config.yaml
n_layer: 10
d_model: 512
n_head: 8
n_kv_head: 8
head_dim: 64
d_mlp: 1536
vocab_size: 8192
activation: "squared_relu"
norm: "layernorm"
norm_place: "pre"
norm_eps: 1e-06
positions: "rope"
rope_base: 283000.0
rope_fraction: 0.75
qk_norm: true
attn_scale: 0.16
bias: "none"
tie_embeddings: "early"
parallel_block: false
extras: ["local attention windows", "shifted keys", "gated attention", "exclusive self-attention", "capped logits"]
init: "uniform"
init_std_qkv: 0.0263
init_std_o: 0.0
init_std_up: 0.0263
init_std_down: 0.0
optimizer: "adamw"
lr: 0.00108
beta1: 0.95
beta2: 0.95
weight_decay: 0.072
lr_head: 0.0121
warmup_steps: 570
schedule: "wsd"
decay_fraction: 1.0
decay_shape: "linear"
final_lr_fraction: 0.0
batch_tokens: 131072
seq_len: 1024
doc_mask: true
train_tokens: 906800000
steps: 6919
dataset: "wikipedia_en"
Each number is 200 + 30 x the weight over its row's rms, rounded and kept within 0 to 999. Layers, rows and columns count from 0. The size before them is the row's rms in percent of the matrix's.

# layer 7 attention value, 512x512, rms 0.0429, rows 389-401, columns 128-255
086,238,147,206,181,205,167,232,237,238,226,190,206,176,225,150,188,218,185,215,213,216,222,233,223,248,146,184,192,209,211,186,230,221,129,229,211,170,155,208,195,194,207,220,218,189,228,185,286,193,190,151,236,219,214,205,153,229,217,166,214,181,176,193,261,252,176,123,211,252,215,217,277,177,236,211,227,211,218,248,174,188,208,168,228,226,196,200,206,198,133,153,202,191,193,261,172,212,147,181,215,188,215,199,194,177,165,180,147,157,232,165,221,225,202,187,216,246,220,199,174,245,202,152,211,198,242,255,220
082,138,161,184,198,197,261,172,167,201,213,226,133,218,205,210,196,182,177,189,185,235,207,157,189,203,206,169,166,176,195,119,258,203,170,215,199,144,239,223,230,256,220,221,148,210,178,256,215,212,170,183,188,226,199,175,194,168,212,182,204,210,178,159,223,229,156,228,133,157,224,146,233,148,193,242,211,197,165,190,216,165,219,183,224,225,212,201,207,263,131,173,249,181,168,257,213,226,178,218,199,227,257,192,230,215,177,177,223,214,175,171,208,219,182,217,204,215,234,173,210,208,229,171,171,202,188,184,199
086,190,198,229,233,205,154,204,236,221,164,162,243,217,211,204,165,189,194,229,170,178,212,164,166,207,154,178,179,244,215,234,259,241,188,185,150,181,164,206,161,223,211,161,149,208,254,127,144,185,212,172,195,198,183,213,191,300,204,200,209,195,225,231,197,229,215,193,214,190,145,257,270,235,193,175,223,181,182,168,195,232,203,210,202,230,173,212,192,277,223,187,240,217,199,183,225,156,182,193,218,252,132,181,205,241,196,182,174,196,206,244,228,225,215,241,137,181,223,217,188,178,211,203,233,195,181,171,213
080,242,183,138,197,223,186,235,221,223,189,216,185,239,201,133,238,155,188,145,166,225,132,209,265,261,173,142,187,237,218,179,207,180,198,151,197,205,201,188,201,210,178,201,167,182,227,233,237,214,206,169,192,201,156,178,185,238,188,209,204,184,212,213,200,207,211,231,208,155,182,209,205,213,207,156,223,231,189,176,227,187,232,216,239,206,176,210,178,173,128,165,163,250,236,240,194,190,190,210,182,161,196,213,224,212,201,262,193,218,179,146,205,191,214,172,260,232,239,224,176,212,215,255,177,224,249,174,200
078,187,232,215,146,160,232,253,131,191,161,195,206,196,189,199,164,153,181,176,157,266,240,227,186,224,176,149,243,228,206,186,221,141,211,168,179,167,188,230,202,195,215,143,207,190,187,201,177,172,194,231,251,180,198,168,173,203,195,174,165,238,231,178,187,221,227,235,135,244,170,214,259,185,212,224,231,208,172,148,215,230,230,211,198,191,210,232,230,225,211,230,198,124,268,177,170,215,141,239,154,222,233,223,166,226,180,196,176,148,222,176,245,200,205,172,196,203,269,171,265,203,239,214,234,182,183,208,235
080,210,167,193,196,188,233,228,175,220,164,198,190,172,195,237,171,185,202,177,266,229,272,216,161,204,256,195,198,196,178,208,195,211,186,153,195,180,252,233,179,183,245,241,236,179,197,177,189,186,186,165,242,232,247,194,225,145,220,205,148,210,200,173,196,197,182,184,225,160,233,261,166,226,181,217,197,187,136,201,218,231,185,190,218,177,228,170,158,229,244,204,226,221,186,249,217,155,144,200,161,171,196,217,201,248,199,188,220,202,235,229,178,205,174,207,164,224,199,208,157,216,226,146,203,200,205,218,209
076,225,189,215,195,229,242,181,149,152,184,167,242,176,200,165,181,156,206,244,209,164,169,177,188,176,139,224,215,197,209,194,226,222,179,195,141,147,233,159,180,176,219,216,177,195,225,192,181,182,186,231,268,194,206,200,141,250,195,202,213,200,234,136,171,233,196,247,213,213,225,177,217,192,229,203,188,219,274,238,203,198,207,215,179,186,183,201,213,200,206,206,177,262,207,182,289,207,235,232,216,202,226,219,214,209,193,183,198,170,195,206,210,207,158,236,185,220,159,210,271,189,243,197,214,217,219,217,251
081,251,223,230,192,152,211,189,132,154,174,214,242,180,170,250,234,196,199,156,192,286,149,194,166,178,232,242,239,151,240,181,218,254,258,193,218,214,211,227,213,182,189,234,208,169,215,181,240,176,195,148,168,222,185,229,181,158,211,187,229,146,211,208,219,235,175,192,206,209,190,199,209,220,182,186,200,186,219,206,205,246,163,275,175,229,197,239,206,213,162,221,217,199,176,199,172,191,188,138,189,172,201,228,230,110,196,161,147,216,207,231,188,204,208,183,139,153,162,218,238,192,236,226,208,180,271,261,194
087,222,228,158,171,202,235,201,202,260,199,226,182,175,211,150,237,228,193,187,158,193,176,200,145,229,160,172,212,250,196,195,230,236,214,149,180,211,243,196,169,197,165,200,240,225,171,170,200,204,229,202,200,128,138,209,188,179,191,253,197,177,167,187,179,228,187,143,183,298,232,185,178,191,223,271,170,176,243,137,227,163,199,210,215,235,200,173,149,236,192,193,193,166,156,128,251,142,222,146,218,209,150,176,209,241,192,181,223,193,187,218,183,211,150,228,203,167,157,147,155,172,242,230,187,227,186,169,147
085,161,242,215,262,173,159,200,216,258,197,181,227,251,237,160,243,220,160,177,182,116,179,190,199,210,249,190,193,236,201,162,233,188,227,174,194,194,205,148,206,219,204,174,154,250,197,159,199,255,181,172,195,144,208,170,213,205,165,214,175,238,237,206,205,226,217,197,188,226,202,231,136,179,191,230,226,185,220,205,191,168,221,161,179,214,160,149,176,242,163,190,191,203,191,203,191,206,173,200,155,197,244,216,202,263,169,179,211,232,225,184,166,182,177,212,250,259,162,207,184,180,161,231,169,227,220,166,246
076,153,237,165,242,222,183,252,224,227,190,234,156,194,239,191,156,198,191,253,229,139,136,174,182,235,200,158,182,237,158,203,190,209,194,155,212,224,147,129,159,221,208,177,202,201,234,250,158,208,200,227,211,192,205,201,245,219,200,220,199,203,131,189,260,249,220,234,165,141,214,199,212,228,157,160,214,171,169,169,208,202,148,240,206,205,170,168,207,227,199,247,170,206,236,164,206,239,191,216,179,205,177,178,204,165,212,169,235,243,249,198,157,234,187,226,229,235,151,210,201,193,191,196,195,195,99,177,187
084,199,187,172,175,184,258,192,196,144,236,216,139,240,170,226,220,203,224,225,218,198,226,237,218,231,249,224,197,237,241,177,199,248,204,252,191,243,254,163,229,232,207,216,199,160,222,230,235,197,192,179,134,180,186,176,173,180,164,230,253,190,166,222,240,270,209,221,207,226,206,195,212,149,192,210,206,162,192,168,236,160,263,223,217,250,224,208,169,234,142,184,221,171,170,207,192,160,144,229,151,267,207,218,232,199,169,221,219,162,206,116,166,176,165,249,190,185,170,187,202,222,226,195,197,178,213,246,164
087,264,209,198,191,157,120,202,167,208,189,190,213,268,163,192,188,203,179,198,182,174,238,138,195,218,155,221,201,168,212,157,209,193,215,215,233,213,153,261,221,250,208,188,211,181,185,235,236,163,177,203,211,150,183,211,237,183,217,178,226,232,200,214,231,183,183,148,186,159,205,240,210,248,184,182,200,227,199,203,160,259,194,218,235,180,209,148,220,199,215,198,187,227,163,207,169,236,187,231,183,197,161,181,235,179,177,211,192,156,144,193,183,169,270,168,248,231,215,172,204,198,236,207,257,187,199,158,242
# layer 7 attention output (transposed), 512x512, rms 0.0405, rows 389-401, columns 128-255
088,208,209,153,261,222,149,227,199,166,207,185,176,208,185,216,201,222,250,189,199,126,216,188,200,222,179,234,179,157,229,199,134,155,206,190,234,218,220,198,206,169,153,162,223,214,151,209,169,192,202,197,193,189,170,202,228,204,196,177,173,219,212,215,157,162,241,197,195,223,200,214,168,201,171,198,147,208,211,216,155,219,266,230,189,213,244,199,188,214,209,216,257,239,219,243,260,165,238,205,217,167,174,206,234,188,197,193,209,165,204,209,172,181,202,193,207,193,129,160,214,232,208,245,229,170,214,210,227
082,258,218,214,206,160,161,198,212,231,195,140,216,187,180,215,221,225,195,182,155,128,173,231,213,206,215,204,223,237,213,200,202,214,198,204,153,257,142,209,169,195,161,200,225,189,223,151,189,229,198,181,195,209,137,237,225,241,186,168,149,189,209,229,186,182,188,204,218,241,166,204,193,208,176,186,161,213,215,189,134,143,244,197,158,201,229,155,196,196,206,140,220,244,200,232,205,220,236,199,228,187,153,224,148,190,202,202,159,205,230,166,230,206,188,210,195,152,216,180,186,194,143,222,174,160,173,236,222
084,199,210,157,156,227,210,173,217,262,207,205,162,205,232,208,184,215,217,179,207,198,211,146,238,201,230,171,238,201,194,227,208,224,246,165,175,170,211,236,236,211,184,170,213,206,211,197,210,186,204,244,180,205,213,158,172,211,194,197,181,168,208,238,231,192,200,171,200,202,251,207,218,213,245,204,199,173,174,177,201,231,217,219,255,179,209,128,178,155,218,242,231,181,216,145,155,229,194,233,201,160,215,215,234,176,246,223,191,235,202,168,173,142,268,145,167,270,166,158,146,216,173,162,227,203,172,205,204
084,216,186,199,207,190,118,241,203,168,161,185,208,172,214,194,224,225,214,229,189,212,197,220,175,175,190,264,214,179,169,221,170,248,224,220,279,271,189,183,229,195,135,209,202,200,198,198,221,159,241,215,198,226,215,162,233,197,177,188,175,197,244,205,232,144,215,206,201,202,159,195,222,197,185,219,158,236,210,210,208,195,241,184,184,269,213,225,227,209,170,198,233,219,233,215,223,212,194,207,254,206,178,198,229,180,192,222,172,199,255,226,184,207,162,234,164,165,124,188,215,192,190,215,186,183,196,214,301
078,198,233,239,187,205,191,199,191,182,193,205,212,207,200,149,185,212,254,214,204,201,205,158,220,201,236,264,210,184,215,202,199,186,222,229,256,217,216,157,179,171,186,216,232,180,160,189,218,167,245,226,176,175,202,212,202,243,217,182,193,197,184,240,196,216,185,200,238,234,219,210,212,216,172,182,226,198,219,191,172,238,208,223,200,172,194,204,207,164,194,236,230,205,193,186,167,209,212,207,178,191,217,165,191,244,206,222,248,206,241,242,202,217,159,230,200,236,138,144,138,181,142,170,196,152,147,148,184
075,218,220,206,180,230,213,183,166,145,158,223,229,168,145,221,203,214,227,204,209,178,168,176,162,199,196,199,248,141,203,187,221,214,226,214,229,173,204,210,198,251,222,208,245,141,256,172,158,225,179,200,183,160,225,187,191,176,216,227,214,181,248,196,212,166,198,218,179,204,216,183,224,134,204,189,156,241,207,213,240,177,239,236,183,164,178,171,242,213,180,205,231,216,196,125,237,233,215,171,271,149,193,207,215,172,149,169,249,186,148,241,165,189,217,176,202,216,161,171,153,214,186,197,258,225,204,212,259
073,149,237,250,208,168,175,208,192,181,228,196,220,242,171,214,193,235,202,200,231,129,201,195,172,255,189,238,224,184,182,215,215,237,180,211,183,178,205,229,176,255,224,192,179,221,136,245,213,238,170,227,200,240,207,121,250,203,198,201,199,160,167,175,194,218,195,215,229,194,166,197,202,264,253,130,166,177,137,220,199,238,127,210,237,212,185,145,203,202,192,208,164,208,134,209,212,144,193,206,214,184,225,187,158,217,209,235,197,200,167,211,163,200,237,195,210,265,217,235,163,206,159,216,176,203,225,232,182
084,161,223,195,230,198,187,162,220,189,255,194,174,211,216,223,186,107,186,199,205,216,204,217,203,195,230,188,103,223,199,175,176,134,114,185,204,208,159,239,161,211,202,207,173,235,162,187,222,214,155,193,183,169,235,239,198,226,212,139,160,205,207,219,209,232,161,229,219,194,179,196,191,225,191,228,191,188,198,172,140,191,225,191,205,202,221,185,127,251,199,209,171,206,194,249,196,150,189,199,190,253,258,268,198,175,194,203,255,161,200,159,250,197,183,227,248,181,247,136,228,185,220,164,199,195,168,183,137
092,206,232,162,202,182,181,209,194,177,215,198,173,270,218,214,200,207,182,192,179,210,240,183,224,199,179,185,199,199,253,142,195,244,219,244,206,277,166,178,188,160,222,163,208,218,204,216,209,173,206,209,201,175,245,234,226,212,185,190,219,202,157,209,202,164,164,200,211,155,170,234,198,177,193,150,209,221,205,168,210,150,204,222,186,248,164,196,181,218,216,185,176,210,226,177,112,259,205,206,192,216,142,133,213,231,188,144,191,249,231,145,238,225,203,155,203,179,199,198,173,189,187,251,141,183,218,170,183
088,227,218,226,189,222,223,239,238,181,205,228,189,198,186,167,205,176,219,193,200,177,234,214,183,158,181,211,190,153,213,182,151,266,254,196,229,244,255,186,222,162,142,194,201,203,187,223,195,185,215,201,224,186,122,244,212,194,168,202,213,219,172,163,185,175,202,187,239,209,213,147,206,208,206,175,203,210,232,177,208,174,150,161,221,259,172,216,171,240,217,159,207,209,172,171,209,237,199,206,216,176,113,158,225,235,221,204,170,180,221,224,210,189,132,199,186,202,223,205,210,198,187,244,172,205,214,188,235
080,268,172,181,222,179,180,201,247,214,126,191,239,208,186,201,225,231,207,205,221,213,198,216,204,170,172,207,222,179,135,185,212,230,209,203,247,202,181,240,271,168,199,186,214,194,257,200,214,162,242,152,211,263,222,249,200,173,173,214,234,202,230,243,155,173,182,216,207,221,167,161,216,168,209,200,197,250,234,213,242,166,206,172,198,199,205,240,245,185,153,180,269,179,229,201,209,212,219,163,212,147,159,139,198,164,181,172,183,188,193,217,190,217,177,198,189,158,188,208,200,208,201,182,240,145,227,241,260
086,251,221,139,225,226,196,195,140,215,203,227,169,200,248,191,214,232,216,157,205,160,178,176,201,182,204,181,183,189,226,179,181,140,177,181,147,208,242,228,180,231,141,223,217,216,204,207,207,204,188,244,167,244,245,222,211,246,248,183,169,231,192,198,206,240,128,192,201,221,171,160,201,142,165,150,211,222,240,173,174,138,244,201,193,225,195,222,233,230,227,205,185,284,203,215,192,184,219,142,219,185,195,221,208,248,197,210,210,240,179,199,137,194,163,213,208,205,230,126,171,189,151,203,239,213,227,181,179
085,201,206,218,211,197,196,199,158,146,175,177,154,146,232,219,226,235,248,239,143,195,190,273,240,264,229,250,203,180,202,219,181,213,157,220,206,223,206,212,187,193,199,217,192,176,145,175,170,179,247,205,230,202,162,171,183,162,206,174,169,225,227,207,237,194,224,201,180,192,193,168,186,167,208,203,198,205,210,202,191,183,154,190,177,192,246,195,213,180,199,195,227,210,205,229,216,179,175,253,186,171,254,157,198,172,162,209,181,167,191,244,227,159,142,225,175,183,176,271,253,221,229,235,132,218,161,205,210